Weights of a small GPT-style language model, trained from scratch on English Wikipedia.
Size: width 512, 3 heads of 128 (1 for keys and values).
Each number is 128 + 24 x the weight over its row's rms, rounded and kept within 0 to 255. Layers, rows and columns count from 0. Numbers have three digits each. The size before them is the row's rms in percent of the matrix's.

# layer 4 MLP gate, 1024x512, rms 0.0533, rows 1019-1023, columns 384-511
098:122117120112147151163092141092141150139109144110116142158120150120119107148139121146074101125128141090129139134110143108144114154144131136129154138084097115109102110138164121144169130168143158096161192098154135138133114158118139117199073108123149113139144112165089127111147129109132140130137112117113142125122110096123143145158116137116090125116121118127150125155096161111155112122133
103:122166115150141123151161140103156129117116114108134141113120112145163142121141132160121131094126159140153143122084142106122110155153110162089129175172103167121128131098180156109176109135169071118156132167140156116116136117068147135089151107133112140097155179115088103138133151177097104147082111153141110121153124111096182143117103101132161124141104100130163104089114168154145133131130
103:139121113181093126119126160145140096103087149135130141125135119131111152133106120113156145165155123107098110109158100103160129114107141163118169113175129091152139117147160135113118190117175113126109176115091122132101131164083145127141151176129112060108141141131136105083164156140141114126126092139100138117139135122101135119097129088100148138119132130154091118149060128131150139154121
098:158127131134127136099167149148146135096121141127153131168173110096087130138146110105154139094121099157150124131121114109082128155162085094100171144123083138098179121095139096109128137124153143102121118142131148102128100113137065159128148129139110100126137129159115077133142133107147140104076128115108134115113130150139193150114091162119113151105095129138143157102112147101111096110098
100:057125161159108147118112133152118143110143135123149136145122164145085174126147082131102148167127130086091142095186129090116136131125120131076160131146154142128119098143103095124148130128135114078131128126111115130156132114143153125136134162171151139155156102143145118152129162193124175120136159095111143149114148131138140148112136152172126151113148132157120128099087131132097164120087
# layer 4 MLP up, 1024x512, rms 0.0536, rows 1019-1023, columns 384-511
095:177156122146185161113114139128106135141154112130089130140143120150113118086065121136142101124151155101099114134119160103130156075117140124086144113114123120135125121093113177113166089162128171106140139118143132143141136055120150135146124144174141114098154097153083118105124085120135170087161141111162106096153161107102192115155144160117115134118126129099167150134095151098131096145134
103:156100123147125093133099131168089126118127116134105127139116101142133141153076101141148161128157152138087093127142154138132191120109150175114151147133116181115127133166135135148126184174113131074131133163121131100125114144094118094200111103065149107145145135073135116106139166144156110104104139099125118131115126147116075114138090091110131133102142120116105125121103132130130124098131
102:140064100082139146146152116128142134172132125097118156104117117141162102132124115098116112088132124161093143116089114121146117138153102115100104107083125138143129089167157122158123160125106097096124140145157137123149154093102101145085098128118120146133135123135118090107104118092118137126121087139129169114201108120119122139102150137101151117115102128126081167154124100150098091163151
099:164128143139098085099161117139125141123133162139155132124133117140143150117142146095190124119122168122140111107117128141097158094118150148128110154112148149139145132143131096174110115118125101181138126157128128133140137149118107173153148140135139112161140162138129128135124115124148117134124124103113182157162129109135136117112088104148096091118105090130128143111131115137139112106106
099:153108169160124122098184113104143145131125126117157175102132130147118123141098134131112113104064126095138104121113168129076115129171105132118134107131106128118072140134168098131129127133152144124165148160140140114084107102112124152150127105111144124152155113144117155128140171127137120146115103119099164130137131121095108139116137143140135124129135143147170155121121111161077109115102
# layer 4 MLP down (transposed), 1024x512, rms 0.0497, rows 1019-1023, columns 384-511
097:123125126138065134105103156127164148150132108116133153120155145103128136130115115133133170121120105133138142143106116103113141129119121096121048144151112146151115149083103137137109124106128099156142138137124144114147131121150120111080109151125120148100170137112119127121141163126235094105114127121140137124167098175136117156142162130142183191139129127113133121173115120151114157074133
102:116125122128123096113114130117094150120137152107105113148079119136113081085088119164091078136160101152115072097151109129086172163152147160138104113146128147110116155111115146156110120140107101120147144128105176081115165136150141111135136116165166138071132159098144116122163116140068133086109113109129137159143029164079101136112122129128169126129136130138118107151080113127149143118117
104:149141113165099110131125151110098133136141149156163133097156095087096165123107155133107161116159109113138140089124131139069139131139131105115114133151119125145144119161118084113126110149143103148107148105102132129190153145134147122115116155132128088103132124148124142092121142130111168140111124087120119135131124141134132050128108116115158112150151105094093174145102177154146136098123
099:100158157115107142140052096103127084134078151144074123158152104188125118138109125095131167153117124141145148155157169142126141148152140158148121119093128141138171111109132143144114120098121121081130157143140103114147100144152153184105130141124168102128141144152106130110113117133081111122143121160143140100134131132131165093164126120124128118118098085149063152127126129138118119141122
100:151114167074113112109107089123132148142111112099128109094124159117133150144113135116121100090110144116123152115106112127091147144122102140143085113112131149085135145086136133119108154118086130118096132098113133128177122148136148134154140123152102171145152131125138137127119138149166151134159067094111124098127169141127135129095130126105123168139159160102131094144118074121152116132116